config.toml
num_hidden_layers = 16
positions = "rope"
rope_fraction = 1.0
attn_scale = 0.177
final_lr_fraction = 0.0
Each number is 200 + 30 x the weight over its row's rms, rounded and kept within 0 to 999. Layers, rows and columns count from 0. The size before them is the row's rms in percent of the matrix's.

# layer 5 MLP gate, 192x96, rms 0.212, rows 10-58, columns 48-95
100,144,235,253,173,196,235,140,189,164,241,190,231,217,225,257,178,190,214,238,185,259,206,205,215,186,181,202,153,229,155,174,218,189,191,231,264,187,199,256,216,219,201,196,207,202,195,233,227
096,254,155,182,167,189,229,202,223,227,213,243,177,193,158,231,150,182,185,166,193,130,233,151,221,137,223,202,201,185,189,256,263,221,224,163,179,234,182,201,197,220,197,204,135,230,196,251,224
104,240,213,253,125,204,183,252,144,189,155,223,156,174,167,173,240,204,189,197,215,186,174,209,194,199,159,202,210,230,178,239,181,212,211,227,186,132,222,188,210,152,228,127,190,206,209,233,226
097,145,210,202,160,198,197,191,227,193,199,197,206,203,160,136,195,210,229,161,232,180,178,217,217,169,213,169,207,245,177,205,216,223,227,208,220,274,205,230,189,215,206,238,204,240,189,259,240
102,269,213,181,215,205,190,184,245,186,213,248,192,162,191,156,202,211,214,215,178,203,225,219,204,182,138,198,215,207,217,239,220,193,240,214,200,202,173,171,174,129,265,188,187,190,219,206,220
100,207,191,210,178,244,224,164,211,216,203,228,207,210,203,233,132,196,233,189,224,187,191,271,203,172,243,184,192,226,215,184,220,154,201,255,264,219,227,189,261,189,260,195,209,172,164,184,189
093,188,151,191,162,273,183,241,146,180,209,219,225,152,198,227,187,216,232,180,217,176,220,142,182,174,197,206,218,172,208,170,161,233,293,217,253,174,215,197,195,229,192,217,204,208,218,266,243
100,198,166,207,127,223,239,192,131,164,178,216,153,133,228,177,199,235,220,198,199,209,171,145,177,126,229,153,221,240,221,201,193,197,234,186,232,173,200,217,216,190,229,200,205,213,204,204,144
096,207,176,225,180,211,187,224,232,194,247,217,198,248,177,200,209,159,205,165,259,159,184,247,202,196,182,234,176,226,211,209,187,190,217,195,228,217,234,244,207,232,233,190,196,173,194,201,201
106,239,225,200,212,187,136,212,215,240,183,207,161,168,197,134,184,279,224,220,240,188,148,204,190,168,158,190,242,233,206,170,243,183,195,264,187,192,185,178,225,206,212,226,219,208,203,275,166
111,220,227,225,134,213,215,149,230,217,165,236,190,218,217,205,208,228,224,168,203,207,196,176,237,211,223,195,196,177,148,216,240,228,195,147,194,223,154,184,275,226,226,235,182,214,253,186,221
097,213,135,172,170,244,222,188,204,183,254,213,179,230,207,180,145,194,203,195,203,204,231,168,166,185,202,150,201,222,226,216,181,201,204,189,232,171,183,191,212,207,218,165,150,232,203,208,209
101,179,200,149,177,221,188,199,168,158,166,248,169,185,196,226,223,131,293,170,201,198,168,183,184,197,216,233,193,184,206,257,202,190,238,208,178,195,198,229,219,247,262,167,170,244,240,234,211
100,233,154,252,206,207,190,242,213,204,187,177,189,224,230,195,187,214,198,180,182,210,259,216,176,141,185,182,191,232,187,207,185,178,228,192,210,185,146,206,271,186,266,143,220,178,253,203,190
103,242,247,175,216,196,206,151,196,234,214,179,154,242,203,198,259,241,224,201,204,211,229,193,177,180,229,181,199,177,194,193,176,220,218,182,216,199,113,150,222,235,217,239,215,207,204,178,230
111,272,198,186,175,228,244,149,227,209,204,220,224,186,219,209,200,193,172,248,227,194,179,172,187,139,204,143,168,190,198,193,201,231,188,227,227,202,206,199,236,174,201,186,175,195,188,217,307
101,203,197,181,217,224,205,217,169,252,184,189,189,219,185,140,208,219,185,218,193,196,181,223,223,216,203,156,190,215,176,239,190,208,207,218,161,196,153,192,210,291,236,155,216,214,207,202,201
094,162,257,175,165,212,227,251,242,232,215,202,165,194,193,233,214,212,232,254,182,172,175,216,206,220,156,172,174,147,180,242,209,198,209,197,205,213,206,188,212,171,201,190,214,163,224,192,228
105,214,235,167,187,301,228,235,175,202,214,262,216,141,234,187,200,219,198,202,168,234,194,242,179,141,194,190,163,216,234,202,273,221,198,191,200,203,173,258,204,199,224,194,189,190,221,222,186
102,231,210,188,196,193,203,180,168,182,222,186,186,201,229,216,209,215,212,210,199,198,207,243,188,199,184,198,247,204,214,235,216,191,164,209,238,219,105,205,237,227,233,154,181,167,208,222,200
096,168,175,221,182,192,165,118,200,210,236,190,229,222,190,169,214,242,167,233,219,257,183,155,201,202,211,224,213,182,161,226,207,128,157,181,186,189,230,179,202,217,229,191,226,220,215,185,219
093,155,234,231,149,136,219,224,200,246,126,196,205,197,184,215,184,227,200,205,151,215,156,221,215,136,193,209,223,228,212,233,203,216,213,220,193,238,191,255,222,205,190,172,204,199,175,242,218
094,198,257,183,176,170,202,203,219,216,231,228,198,207,174,178,139,239,205,224,259,217,203,190,187,247,184,212,183,201,143,194,194,274,212,184,201,212,213,163,156,201,184,272,198,203,191,170,212
097,240,160,224,192,175,246,191,205,239,177,196,174,187,234,144,231,167,192,193,146,194,227,195,216,197,191,191,176,140,181,157,161,176,172,186,225,232,199,222,250,212,219,185,206,191,223,206,192
098,240,165,240,189,203,225,200,159,181,185,237,204,138,239,196,207,199,185,222,170,193,214,173,255,144,193,143,236,203,232,155,240,213,209,204,242,180,162,196,203,173,218,173,181,189,232,216,268
111,200,252,233,171,153,237,200,202,218,191,233,178,186,249,188,223,215,210,183,214,230,220,269,150,218,130,214,223,210,252,196,181,197,185,196,185,220,212,188,253,160,233,210,126,214,218,253,185
097,205,235,217,159,149,183,183,228,198,210,205,238,211,165,161,156,226,171,139,171,229,227,169,178,209,170,216,227,199,193,205,191,183,217,236,234,206,215,153,191,212,226,201,174,217,151,243,165
104,189,233,175,184,231,231,186,197,204,248,163,223,172,203,188,195,245,223,174,197,186,197,233,177,176,227,223,224,215,198,224,222,220,163,261,222,171,222,191,245,225,247,202,172,252,239,252,180
096,180,196,258,193,216,250,217,225,193,204,248,207,199,178,184,220,219,165,160,203,243,155,191,228,184,209,150,180,136,175,182,264,151,202,187,184,235,213,233,196,213,234,167,214,218,192,221,205
098,210,180,171,196,222,220,194,211,168,268,211,213,137,210,232,205,233,215,188,159,237,205,162,207,165,197,196,222,175,228,210,226,237,222,181,199,238,195,181,153,151,183,219,188,201,231,296,204
095,186,209,254,159,220,281,186,186,160,155,168,234,189,233,249,174,173,298,222,162,200,168,170,191,189,183,171,191,183,243,171,236,213,174,210,147,202,192,221,218,221,226,253,182,180,198,261,240
106,204,194,197,217,245,244,255,200,216,186,194,139,175,190,143,217,208,190,219,228,236,138,187,187,170,229,237,184,163,209,220,221,212,197,221,206,218,162,200,231,211,233,217,165,223,192,244,179
092,161,259,240,204,184,211,208,158,148,204,168,204,192,250,203,211,176,235,169,207,263,217,219,186,229,188,124,170,190,188,212,186,188,222,158,172,193,187,236,236,225,172,177,164,223,225,211,226
091,245,140,223,227,257,231,255,167,243,202,225,212,167,189,183,208,156,216,235,216,245,153,176,227,134,235,232,198,150,201,192,224,206,220,194,174,201,159,232,198,215,198,212,197,226,216,241,232
097,204,194,223,182,185,242,150,261,244,171,214,198,242,128,211,167,178,185,250,164,209,159,164,205,202,187,241,163,214,186,211,200,194,210,229,147,250,239,222,218,239,190,213,211,207,227,218,220
096,174,179,137,168,204,204,206,195,235,198,230,199,228,172,163,193,203,198,220,154,247,169,239,244,170,155,175,151,187,197,195,215,187,171,198,228,132,221,228,245,175,195,191,199,201,161,264,258
103,171,242,191,152,183,169,224,243,197,217,182,182,237,196,258,215,190,209,221,176,232,228,209,215,229,169,167,211,202,194,159,138,210,219,199,228,250,177,180,245,203,260,204,254,191,220,162,194
104,190,209,192,235,225,199,211,243,233,188,223,208,192,236,198,212,165,200,215,152,266,193,166,165,205,189,153,188,220,230,188,207,214,240,167,165,232,184,181,225,160,248,227,173,194,150,244,167
093,264,214,174,163,231,235,260,162,173,137,216,169,200,191,186,175,189,220,218,236,236,179,205,199,214,205,193,246,235,182,228,190,221,220,191,147,177,175,176,210,200,202,186,201,233,166,243,204
095,211,234,219,180,223,220,219,190,247,191,168,203,166,186,187,228,169,275,215,163,200,181,247,251,185,202,231,193,223,181,182,197,209,211,213,238,167,215,220,193,200,246,209,199,248,187,184,204
105,201,200,232,149,260,211,185,176,197,211,199,202,202,208,215,195,215,296,217,164,253,207,245,186,191,211,177,217,221,250,189,202,204,182,165,176,205,212,187,221,148,205,193,263,220,189,232,222
095,198,252,241,188,285,205,151,185,215,278,186,195,228,207,213,262,219,255,242,214,198,214,195,207,191,216,206,181,181,158,119,237,206,189,224,209,197,237,176,167,221,203,200,227,248,150,197,209
106,226,213,144,206,225,236,193,200,166,206,201,211,239,188,165,176,205,264,212,185,240,241,233,231,191,204,229,236,207,217,176,190,245,198,199,229,177,155,135,274,167,236,198,192,224,226,258,221
099,210,210,201,187,195,184,299,169,181,197,235,218,186,177,190,223,223,217,242,181,171,177,190,228,183,208,178,158,183,164,145,225,248,217,180,195,223,231,189,185,220,212,245,237,195,172,170,184
096,191,200,181,186,193,217,197,165,231,180,214,217,191,198,166,220,224,228,190,244,279,184,154,189,182,172,223,167,233,265,177,213,182,156,172,183,176,210,223,264,208,265,186,179,196,212,214,204
097,182,200,205,218,219,223,142,183,215,161,213,168,156,251,197,186,195,184,187,178,213,172,187,229,166,225,229,198,204,233,198,216,216,224,202,160,159,226,282,248,255,194,195,206,191,213,217,193
102,204,186,195,172,169,191,225,219,211,232,255,172,170,213,146,181,249,245,214,202,169,185,274,196,226,206,181,250,171,237,152,173,253,192,151,253,230,255,223,183,223,224,216,210,182,174,203,171
103,195,169,225,162,215,232,197,222,221,182,205,221,188,165,196,184,206,252,196,176,195,220,175,203,196,124,208,280,250,179,260,215,184,239,233,181,194,251,247,240,211,229,188,268,222,226,244,199
091,263,205,197,189,123,167,183,201,224,174,225,163,163,195,148,217,197,147,191,169,215,216,193,185,215,181,133,172,204,171,200,166,181,217,240,209,222,204,203,187,209,194,209,237,245,178,211,243
# layer 5 MLP up, 192x96, rms 0.208, rows 10-57, columns 48-95
102,158,199,238,248,159,184,178,213,177,229,202,234,163,158,186,197,219,224,198,189,183,190,203,162,223,159,187,215,247,184,157,162,263,174,166,182,207,158,195,218,163,169,249,197,210,179,162,190
097,240,196,208,173,197,162,212,243,185,218,199,214,186,278,173,208,232,177,170,210,202,164,188,168,172,227,169,211,186,262,237,227,188,221,238,220,184,152,234,158,200,198,231,186,242,159,247,172
103,253,172,211,196,203,230,232,203,195,197,216,205,134,190,226,218,140,221,242,260,149,139,186,232,186,214,209,220,215,236,200,233,208,200,165,162,235,226,219,156,264,208,204,193,232,179,199,234
093,151,232,252,217,147,171,216,226,240,138,164,159,211,185,140,170,189,190,175,160,202,163,210,267,194,208,194,183,214,164,167,166,242,237,228,210,205,186,200,225,207,216,256,200,185,207,221,184
094,188,166,222,213,223,187,170,230,212,217,178,212,200,241,212,224,220,178,171,127,212,242,162,190,211,190,209,192,171,207,159,156,165,235,201,173,264,165,164,228,180,254,168,174,194,188,160,194
102,209,161,215,180,239,160,211,206,179,154,191,205,215,195,188,209,221,210,239,186,228,194,175,192,184,185,204,253,233,218,192,219,189,180,164,199,119,192,198,228,210,142,152,190,266,203,222,162
100,179,186,235,191,214,187,201,133,175,175,176,244,209,175,219,200,245,231,163,217,217,201,218,215,163,211,171,188,200,207,165,170,203,207,195,263,208,195,227,201,205,227,166,201,192,207,235,259
101,214,164,234,233,203,221,232,157,220,194,178,191,222,259,234,209,216,252,209,193,182,201,190,205,171,195,198,225,129,185,182,201,252,193,182,218,175,178,199,196,209,221,257,190,174,235,171,230
099,208,215,201,196,189,235,221,164,207,187,195,204,280,252,207,220,179,239,212,199,213,227,261,170,216,244,239,217,161,173,229,149,202,124,192,248,229,191,169,206,228,226,189,199,148,193,182,168
105,157,232,202,188,228,195,193,235,178,154,233,209,234,208,238,199,155,163,256,186,239,150,200,192,180,205,229,178,217,132,161,244,260,172,255,220,183,206,168,239,216,210,196,196,155,241,160,197
111,187,230,190,214,178,196,195,196,207,191,304,207,229,204,195,231,207,221,171,188,190,177,151,238,172,135,241,223,258,157,200,266,224,181,192,185,245,198,165,176,223,221,194,195,166,252,178,163
104,218,230,214,188,218,163,222,250,187,198,143,194,225,252,250,203,129,193,256,193,174,174,208,201,204,195,188,164,165,203,205,221,196,203,213,249,269,168,265,225,185,174,226,153,179,278,192,200
102,154,251,147,195,251,171,199,210,204,279,190,236,212,181,247,178,166,169,219,174,238,159,239,201,192,225,190,189,183,163,246,170,203,177,225,220,189,201,178,212,189,178,187,213,179,186,243,206
108,204,160,180,191,193,232,206,158,180,163,175,204,150,188,184,187,215,194,220,165,170,176,253,139,175,205,239,170,231,204,144,139,209,170,197,178,221,167,161,218,219,221,163,167,184,251,198,162
107,198,247,178,193,180,200,227,238,203,212,229,170,217,190,239,180,146,179,208,269,217,182,159,191,220,215,140,161,218,189,162,228,223,227,160,168,184,193,236,201,147,215,194,180,192,187,237,184
104,193,206,190,216,217,243,248,149,197,205,267,230,189,160,212,205,214,187,227,203,179,206,221,204,254,158,206,211,217,233,190,211,130,231,180,223,223,186,189,162,192,180,194,203,199,188,201,228
098,204,188,189,237,238,218,185,233,210,221,186,191,213,236,185,195,214,196,185,195,185,187,150,240,205,183,192,157,168,200,195,188,194,182,226,220,221,221,220,209,213,195,261,159,224,191,194,160
097,155,207,241,175,174,234,202,186,183,162,182,185,232,211,189,172,206,205,198,211,203,199,212,183,191,173,207,185,198,191,132,180,231,179,158,172,181,211,205,223,224,198,198,173,199,225,199,267
101,233,231,244,201,192,215,199,210,184,215,166,199,156,176,196,227,137,151,173,216,206,171,156,208,223,159,166,185,210,269,218,215,200,214,176,139,243,230,216,173,194,218,193,215,168,215,224,169
101,192,172,257,148,200,222,223,170,205,206,200,206,191,236,212,204,204,201,236,178,212,185,231,173,115,196,214,197,238,261,151,202,217,175,174,194,190,196,179,159,196,169,212,213,231,140,197,216
097,156,202,188,185,197,190,214,185,226,283,231,210,168,190,200,232,178,265,191,205,205,187,215,229,193,143,218,239,183,186,175,218,186,167,211,190,193,168,225,238,180,219,190,190,210,200,172,172
093,220,230,198,240,206,230,204,208,193,200,214,141,231,185,204,247,174,216,201,214,212,187,166,167,193,185,224,232,235,196,206,209,195,200,242,222,206,191,169,230,175,247,203,226,187,146,210,253
090,175,232,196,235,196,244,238,232,145,184,177,203,181,160,227,207,218,197,209,186,208,159,240,170,139,214,230,231,119,179,152,263,257,178,175,167,204,193,189,192,200,204,212,205,216,233,221,175
094,227,196,169,186,213,158,121,217,178,185,158,184,246,234,192,192,164,170,270,189,200,189,177,121,187,231,212,179,179,169,211,212,214,194,202,225,271,151,183,201,201,207,244,193,187,192,223,146
097,110,202,243,209,189,183,188,231,177,151,233,204,208,199,193,194,285,213,205,254,188,208,198,186,176,192,142,204,174,187,161,218,195,188,213,197,207,155,251,244,177,187,229,213,205,248,199,181
107,230,209,200,248,133,248,166,237,228,204,200,207,253,219,201,157,195,222,219,221,226,170,213,185,158,153,242,231,183,244,205,188,182,255,183,175,221,176,240,198,211,216,180,196,169,255,182,234
099,224,220,180,224,225,279,203,190,184,238,224,194,151,136,186,141,210,217,202,255,155,159,224,222,176,189,194,208,174,163,221,203,196,226,216,162,170,234,233,194,163,214,165,225,241,220,182,199
103,249,167,195,194,207,188,247,211,184,231,197,163,159,230,162,180,198,195,249,176,164,218,201,160,250,195,205,227,163,184,224,169,178,119,224,227,192,251,209,184,195,208,205,168,174,272,246,189
095,246,194,166,236,237,224,153,220,261,190,241,163,138,232,208,166,209,160,196,231,136,280,136,192,194,184,222,216,141,248,208,215,170,164,185,212,132,226,211,190,200,220,166,157,221,204,211,233
103,185,138,195,199,217,235,169,207,158,229,173,163,157,234,241,192,201,234,207,194,105,182,199,143,184,202,203,214,190,225,171,164,180,178,183,173,223,179,221,251,193,180,171,209,193,219,228,212
095,148,205,239,219,191,246,210,220,215,214,155,224,168,200,175,184,248,228,181,195,149,220,198,154,237,188,248,198,201,254,194,169,159,176,228,209,155,213,213,248,207,238,201,160,196,220,251,198
101,188,149,242,199,171,196,173,238,198,193,228,238,223,127,222,155,183,207,127,204,194,207,223,242,136,200,261,192,172,238,178,156,200,200,196,158,185,199,182,167,151,203,174,216,162,213,224,207
096,189,233,186,154,181,232,208,187,168,203,226,244,213,204,162,171,195,229,180,167,210,227,304,218,210,182,174,217,190,155,154,202,194,259,205,254,191,182,186,259,252,211,191,215,134,193,167,170
095,153,195,195,178,190,174,170,206,161,254,177,171,151,194,219,136,222,147,190,165,163,195,179,249,197,237,202,242,210,276,204,220,215,159,181,205,234,219,208,225,177,193,147,279,240,229,215,184
090,163,221,215,275,205,208,203,228,181,202,175,166,181,159,239,167,217,183,168,171,203,171,166,234,217,182,222,188,153,192,244,243,228,236,197,212,143,191,182,204,235,240,191,208,181,207,178,196
100,248,173,247,189,221,197,216,208,177,196,211,191,196,225,168,217,275,212,154,197,197,211,275,193,221,185,176,225,224,213,183,198,191,225,241,167,209,255,231,197,182,209,154,193,199,211,189,185
105,244,187,201,205,213,231,218,225,223,184,192,256,202,221,250,215,199,248,219,204,199,252,206,154,226,159,241,172,201,169,215,194,194,185,237,135,190,219,241,244,232,221,180,163,200,235,226,229
099,231,178,225,174,232,228,176,162,188,267,212,241,253,159,233,201,160,193,123,198,224,196,224,252,197,203,236,125,193,192,231,181,207,191,218,187,222,233,165,203,146,206,189,173,153,169,258,267
098,222,137,207,202,198,194,222,190,163,193,221,232,144,175,209,226,220,220,203,198,201,216,157,172,224,138,227,199,178,164,213,166,167,209,151,196,194,185,221,232,192,174,131,196,188,204,217,250
095,221,189,220,199,229,218,130,126,185,160,133,178,221,228,221,218,230,182,198,191,202,236,207,212,161,210,173,193,181,184,160,201,212,205,181,197,186,191,176,263,201,169,183,260,166,193,217,223
100,198,194,255,195,213,239,166,235,240,135,168,238,207,174,237,244,230,254,145,132,193,221,177,202,172,194,215,199,167,247,163,172,197,195,217,215,191,209,188,222,159,197,169,210,199,186,255,187
097,160,179,222,217,228,176,201,154,204,239,233,233,197,213,186,221,202,229,261,227,213,221,207,238,190,212,170,254,248,212,191,199,195,161,163,200,178,234,256,192,194,236,232,179,227,152,196,225
099,165,224,168,192,140,178,150,218,209,228,207,222,195,209,161,222,255,201,202,237,214,138,172,151,154,188,213,206,248,232,166,211,199,223,207,205,209,208,191,148,204,187,237,236,209,175,166,190
100,199,184,227,176,168,262,189,168,175,200,211,213,197,221,194,205,195,205,184,191,225,214,202,243,228,199,164,190,167,182,186,134,235,229,242,162,216,191,150,199,197,194,200,218,230,163,230,204
097,178,200,214,171,257,216,262,172,180,181,215,247,145,194,202,158,183,117,207,212,213,203,181,215,183,215,170,179,217,171,223,230,221,240,175,185,205,240,214,180,168,222,207,182,239,184,231,297
102,206,173,212,185,210,241,220,250,202,270,188,230,198,163,158,176,192,208,232,200,232,173,155,244,201,184,167,126,212,227,215,266,179,173,130,206,202,255,203,187,222,199,202,238,176,196,175,247
098,202,221,165,241,148,229,200,184,182,230,209,189,207,207,184,218,204,169,170,230,183,212,203,210,189,177,132,236,207,206,192,209,184,152,241,213,217,157,218,234,199,188,227,156,198,160,202,225
097,206,219,157,220,229,184,237,198,187,168,149,157,203,231,237,245,173,250,228,164,202,175,245,174,189,195,224,232,196,189,239,209,184,175,158,225,132,206,228,246,230,217,277,176,188,179,211,134
# layer 5 MLP down (transposed), 192x96, rms 0.204, rows 10-57, columns 48-95
101,244,184,213,226,189,181,211,189,189,193,213,188,208,227,207,199,185,209,219,236,205,171,180,223,235,185,177,228,299,155,197,135,153,181,181,230,200,155,186,246,208,201,167,192,240,169,198,258
097,231,222,190,251,214,230,259,182,152,197,237,196,262,176,141,214,132,254,164,183,179,167,226,167,188,152,188,174,232,227,206,205,182,204,197,185,231,230,250,176,201,190,224,234,183,205,222,196
103,181,218,193,198,159,240,206,152,210,222,207,199,237,177,246,165,185,206,194,140,206,221,160,245,205,204,154,184,236,259,181,177,164,179,222,293,205,215,151,194,240,165,228,232,155,253,214,222
095,218,219,165,172,195,166,222,147,182,218,209,239,221,178,209,188,200,243,166,172,214,177,196,211,178,182,241,219,219,234,219,176,152,206,160,196,191,165,212,217,172,95,215,227,195,189,203,245
094,162,175,255,240,214,201,187,161,218,247,209,229,236,174,259,197,195,214,200,212,216,206,215,214,208,220,195,180,203,224,138,215,193,214,155,196,183,168,253,168,191,185,177,169,230,238,191,206
099,233,203,175,187,195,204,180,179,212,177,197,160,154,201,176,183,186,134,221,171,189,214,222,231,238,198,153,210,279,193,237,158,139,215,171,159,201,206,235,247,238,263,206,213,177,193,233,166
099,180,110,223,216,227,178,196,167,160,215,206,201,187,182,231,168,242,207,218,234,170,198,165,231,220,198,203,207,135,185,164,102,240,200,220,212,228,221,190,192,224,170,239,243,165,237,216,219
100,220,236,214,201,219,164,192,164,139,211,188,181,164,213,159,206,189,181,194,214,163,220,218,148,222,203,155,166,247,189,206,189,173,160,193,217,232,217,208,228,258,199,176,236,185,190,219,209
098,187,177,232,218,171,222,234,185,212,208,148,215,240,228,222,236,205,211,173,207,208,201,198,162,184,206,191,216,206,214,209,240,235,172,223,182,203,192,191,165,195,154,160,234,222,156,210,188
105,201,212,243,220,241,173,240,226,178,238,233,240,254,231,193,174,207,206,233,241,213,121,198,144,178,186,221,230,208,179,182,218,198,184,225,208,252,156,209,145,226,177,181,280,214,248,219,198
106,215,129,159,213,255,194,179,176,156,202,196,127,198,197,214,136,192,237,235,168,178,194,173,157,176,241,184,197,180,184,244,184,242,213,234,186,164,196,188,218,165,267,215,218,207,232,213,206
101,184,205,202,225,171,176,195,177,195,235,178,195,194,208,222,197,163,212,173,255,231,143,177,164,218,156,180,219,206,204,229,214,198,209,202,228,242,202,214,194,237,180,178,221,225,213,189,131
102,194,202,225,193,168,214,228,210,145,222,154,287,161,167,215,223,200,224,236,229,168,185,220,194,166,176,201,233,147,228,201,233,231,199,198,214,154,188,217,170,140,219,233,161,244,224,225,165
106,239,166,197,176,238,124,219,219,179,179,167,240,217,207,173,253,164,208,182,173,158,170,226,219,166,198,148,196,237,175,233,223,197,226,179,224,220,178,202,153,120,221,177,184,185,168,190,179
105,149,222,218,219,190,213,185,198,216,181,215,232,138,252,202,219,229,188,241,178,197,191,229,247,172,233,172,200,214,211,204,173,193,211,218,188,176,193,192,199,197,125,219,200,203,214,173,202
107,210,185,212,206,188,152,182,180,246,200,210,256,271,246,183,188,196,192,185,218,226,225,209,193,246,166,230,181,197,189,179,287,233,224,222,194,210,202,242,242,224,190,166,227,235,167,252,223
096,252,162,231,222,247,163,207,177,175,206,221,200,211,274,188,202,196,227,145,237,235,208,242,189,199,209,196,190,209,172,225,177,156,234,240,149,206,214,201,213,159,181,235,199,218,181,186,231
097,209,209,205,204,188,247,189,211,206,154,207,211,180,172,231,225,231,167,198,185,213,192,211,205,223,157,203,172,171,201,164,207,227,221,286,201,218,166,141,198,214,213,223,163,190,196,171,210
103,157,161,196,174,193,166,166,180,200,221,233,202,193,233,185,245,182,155,183,170,252,187,190,214,224,228,150,215,219,230,194,177,171,194,213,193,191,192,223,181,193,132,214,179,262,154,190,205
100,182,259,179,246,187,205,206,195,189,167,187,160,185,212,237,188,161,231,183,166,213,219,240,148,205,225,169,237,254,188,237,210,190,185,178,160,181,197,189,208,235,319,229,208,209,153,227,217
096,244,208,238,149,254,176,190,198,170,199,196,201,161,186,217,97,193,166,219,222,226,175,207,238,213,199,167,197,177,170,135,241,213,168,198,230,222,247,188,206,195,214,188,153,295,233,145,187
095,190,198,221,225,219,192,195,163,191,238,210,202,218,218,248,220,243,219,210,190,228,177,161,119,180,212,194,184,208,201,215,184,221,208,193,185,171,211,231,238,212,307,188,235,222,192,186,150
092,194,221,234,255,204,188,183,226,199,239,255,178,185,179,158,205,243,178,230,160,178,183,172,228,200,160,186,230,189,193,214,123,238,168,192,182,203,213,151,165,240,212,194,194,256,232,204,237
097,189,212,178,251,169,215,178,180,188,219,202,148,187,232,208,176,174,170,185,235,196,196,171,205,152,132,235,230,229,140,221,191,188,188,221,225,155,243,216,180,224,130,191,168,196,195,234,191
098,186,181,223,216,215,226,140,158,213,264,222,160,190,193,222,222,169,214,243,189,165,213,151,162,205,227,180,252,158,206,257,253,200,217,182,167,181,201,206,123,199,247,195,143,189,166,203,192
107,166,237,195,214,206,162,170,190,227,212,223,183,168,199,204,204,236,259,217,166,275,207,238,204,235,198,182,168,211,196,202,178,200,216,201,217,210,196,172,206,240,157,171,150,212,211,165,234
099,212,168,179,227,173,189,203,192,176,194,221,201,151,189,148,205,195,194,168,228,211,155,203,183,251,205,217,226,211,154,195,196,206,198,228,125,247,191,213,194,239,126,243,218,233,193,165,187
103,169,234,212,209,184,201,180,206,211,209,145,203,211,177,230,229,150,242,221,207,156,210,217,166,184,219,207,225,148,273,224,141,192,162,202,183,195,267,210,222,164,177,174,274,214,204,183,219
095,192,267,231,230,188,252,202,261,172,211,215,210,229,205,243,192,187,198,240,195,250,145,193,192,158,219,192,193,204,224,196,169,171,224,189,195,160,217,198,183,210,222,173,217,213,166,177,97
104,237,174,210,253,228,307,184,198,206,209,181,225,173,197,207,200,169,192,169,197,279,140,214,215,244,214,213,185,169,235,164,154,180,160,241,178,184,165,206,263,188,235,147,202,178,205,189,148
096,183,207,228,177,170,201,243,242,186,201,228,152,292,203,211,246,189,192,191,219,169,208,243,214,252,224,172,231,204,205,206,153,192,160,242,222,201,216,164,190,158,217,197,179,244,215,193,177
101,166,200,174,193,202,249,142,172,191,226,176,162,171,188,178,213,181,191,192,197,212,155,201,205,197,203,155,248,206,266,185,205,187,138,214,162,204,238,155,147,218,171,161,173,204,158,218,219
096,226,200,186,221,236,210,193,150,169,202,212,226,203,186,165,227,191,113,270,173,209,246,191,133,209,156,177,203,153,206,205,177,199,222,242,235,180,204,277,177,193,142,195,181,182,257,180,177
096,217,221,192,222,218,174,210,188,176,187,162,231,126,183,184,189,190,197,213,213,224,203,246,216,189,169,190,200,197,227,219,211,172,174,216,161,201,240,165,171,206,253,231,171,188,185,220,201
090,188,218,174,188,213,227,172,211,160,207,202,190,187,237,208,193,178,189,173,230,186,175,205,192,204,143,249,149,224,208,221,231,195,195,265,225,218,228,175,150,186,270,212,206,219,193,225,189
099,194,213,208,207,180,223,185,192,201,236,191,196,197,213,242,209,211,224,275,233,137,209,215,164,193,106,214,147,199,225,203,236,169,204,264,247,225,163,181,206,158,177,230,223,190,181,218,188
107,187,199,194,179,212,168,210,187,156,186,202,252,240,167,158,170,217,183,139,254,207,229,220,243,230,237,242,198,166,184,190,208,142,195,182,168,233,220,143,206,167,175,179,154,180,178,118,176
100,186,232,208,233,196,168,169,194,232,254,118,201,241,180,178,167,196,183,171,155,241,214,156,190,204,233,185,205,153,213,206,202,223,187,244,171,170,220,238,222,169,206,178,240,234,183,212,245
099,196,188,247,187,213,231,210,157,142,209,150,135,198,184,183,191,181,179,183,184,193,182,159,230,225,155,244,190,177,234,145,207,210,211,173,213,164,213,244,250,231,186,191,178,207,181,181,182
096,174,194,165,173,229,193,151,216,228,145,213,197,184,185,213,209,213,190,221,209,188,177,216,181,199,213,175,164,199,212,183,203,188,229,154,164,185,210,200,195,234,168,239,191,205,148,219,184
099,192,190,207,177,241,174,218,197,155,182,164,164,266,157,230,177,240,234,195,194,158,207,249,182,150,180,188,184,224,237,216,150,151,225,186,204,231,217,243,179,203,228,169,241,198,189,188,209
095,224,124,242,238,199,203,204,213,195,256,207,240,196,201,196,207,195,201,143,221,173,181,235,217,221,210,247,163,221,197,190,121,193,185,229,194,145,230,202,191,190,166,215,199,243,168,132,199
101,215,228,152,188,170,187,230,164,211,222,207,219,202,219,177,235,218,199,152,244,229,170,172,224,186,234,138,211,201,227,145,201,196,182,245,200,184,185,164,211,240,188,190,234,159,206,204,186
101,160,171,206,199,212,153,168,201,219,185,207,215,234,184,198,180,253,226,175,161,182,186,266,211,179,228,188,211,189,217,232,189,183,215,184,197,244,190,156,151,175,142,223,208,185,232,194,160
098,165,213,166,199,230,196,161,240,175,216,233,201,196,148,194,170,223,198,197,190,203,155,204,236,140,248,179,190,155,184,162,175,188,151,182,183,166,218,185,229,201,152,222,210,184,221,213,173
100,223,163,202,172,205,240,174,214,189,95,210,174,205,188,211,211,189,186,151,238,149,192,213,233,172,197,254,200,174,169,215,175,237,220,212,197,159,178,169,199,192,201,189,143,184,254,213,170
102,225,224,170,214,183,223,187,204,192,185,214,227,138,169,177,195,168,223,219,163,231,234,230,167,222,245,238,166,226,239,247,197,220,168,206,198,144,215,218,238,196,172,175,199,196,167,167,216
098,178,193,191,199,212,205,232,195,235,209,216,211,171,221,186,178,225,140,196,202,202,250,231,170,157,202,207,234,165,203,238,114,195,225,270,175,249,206,170,217,227,178,202,243,203,168,206,203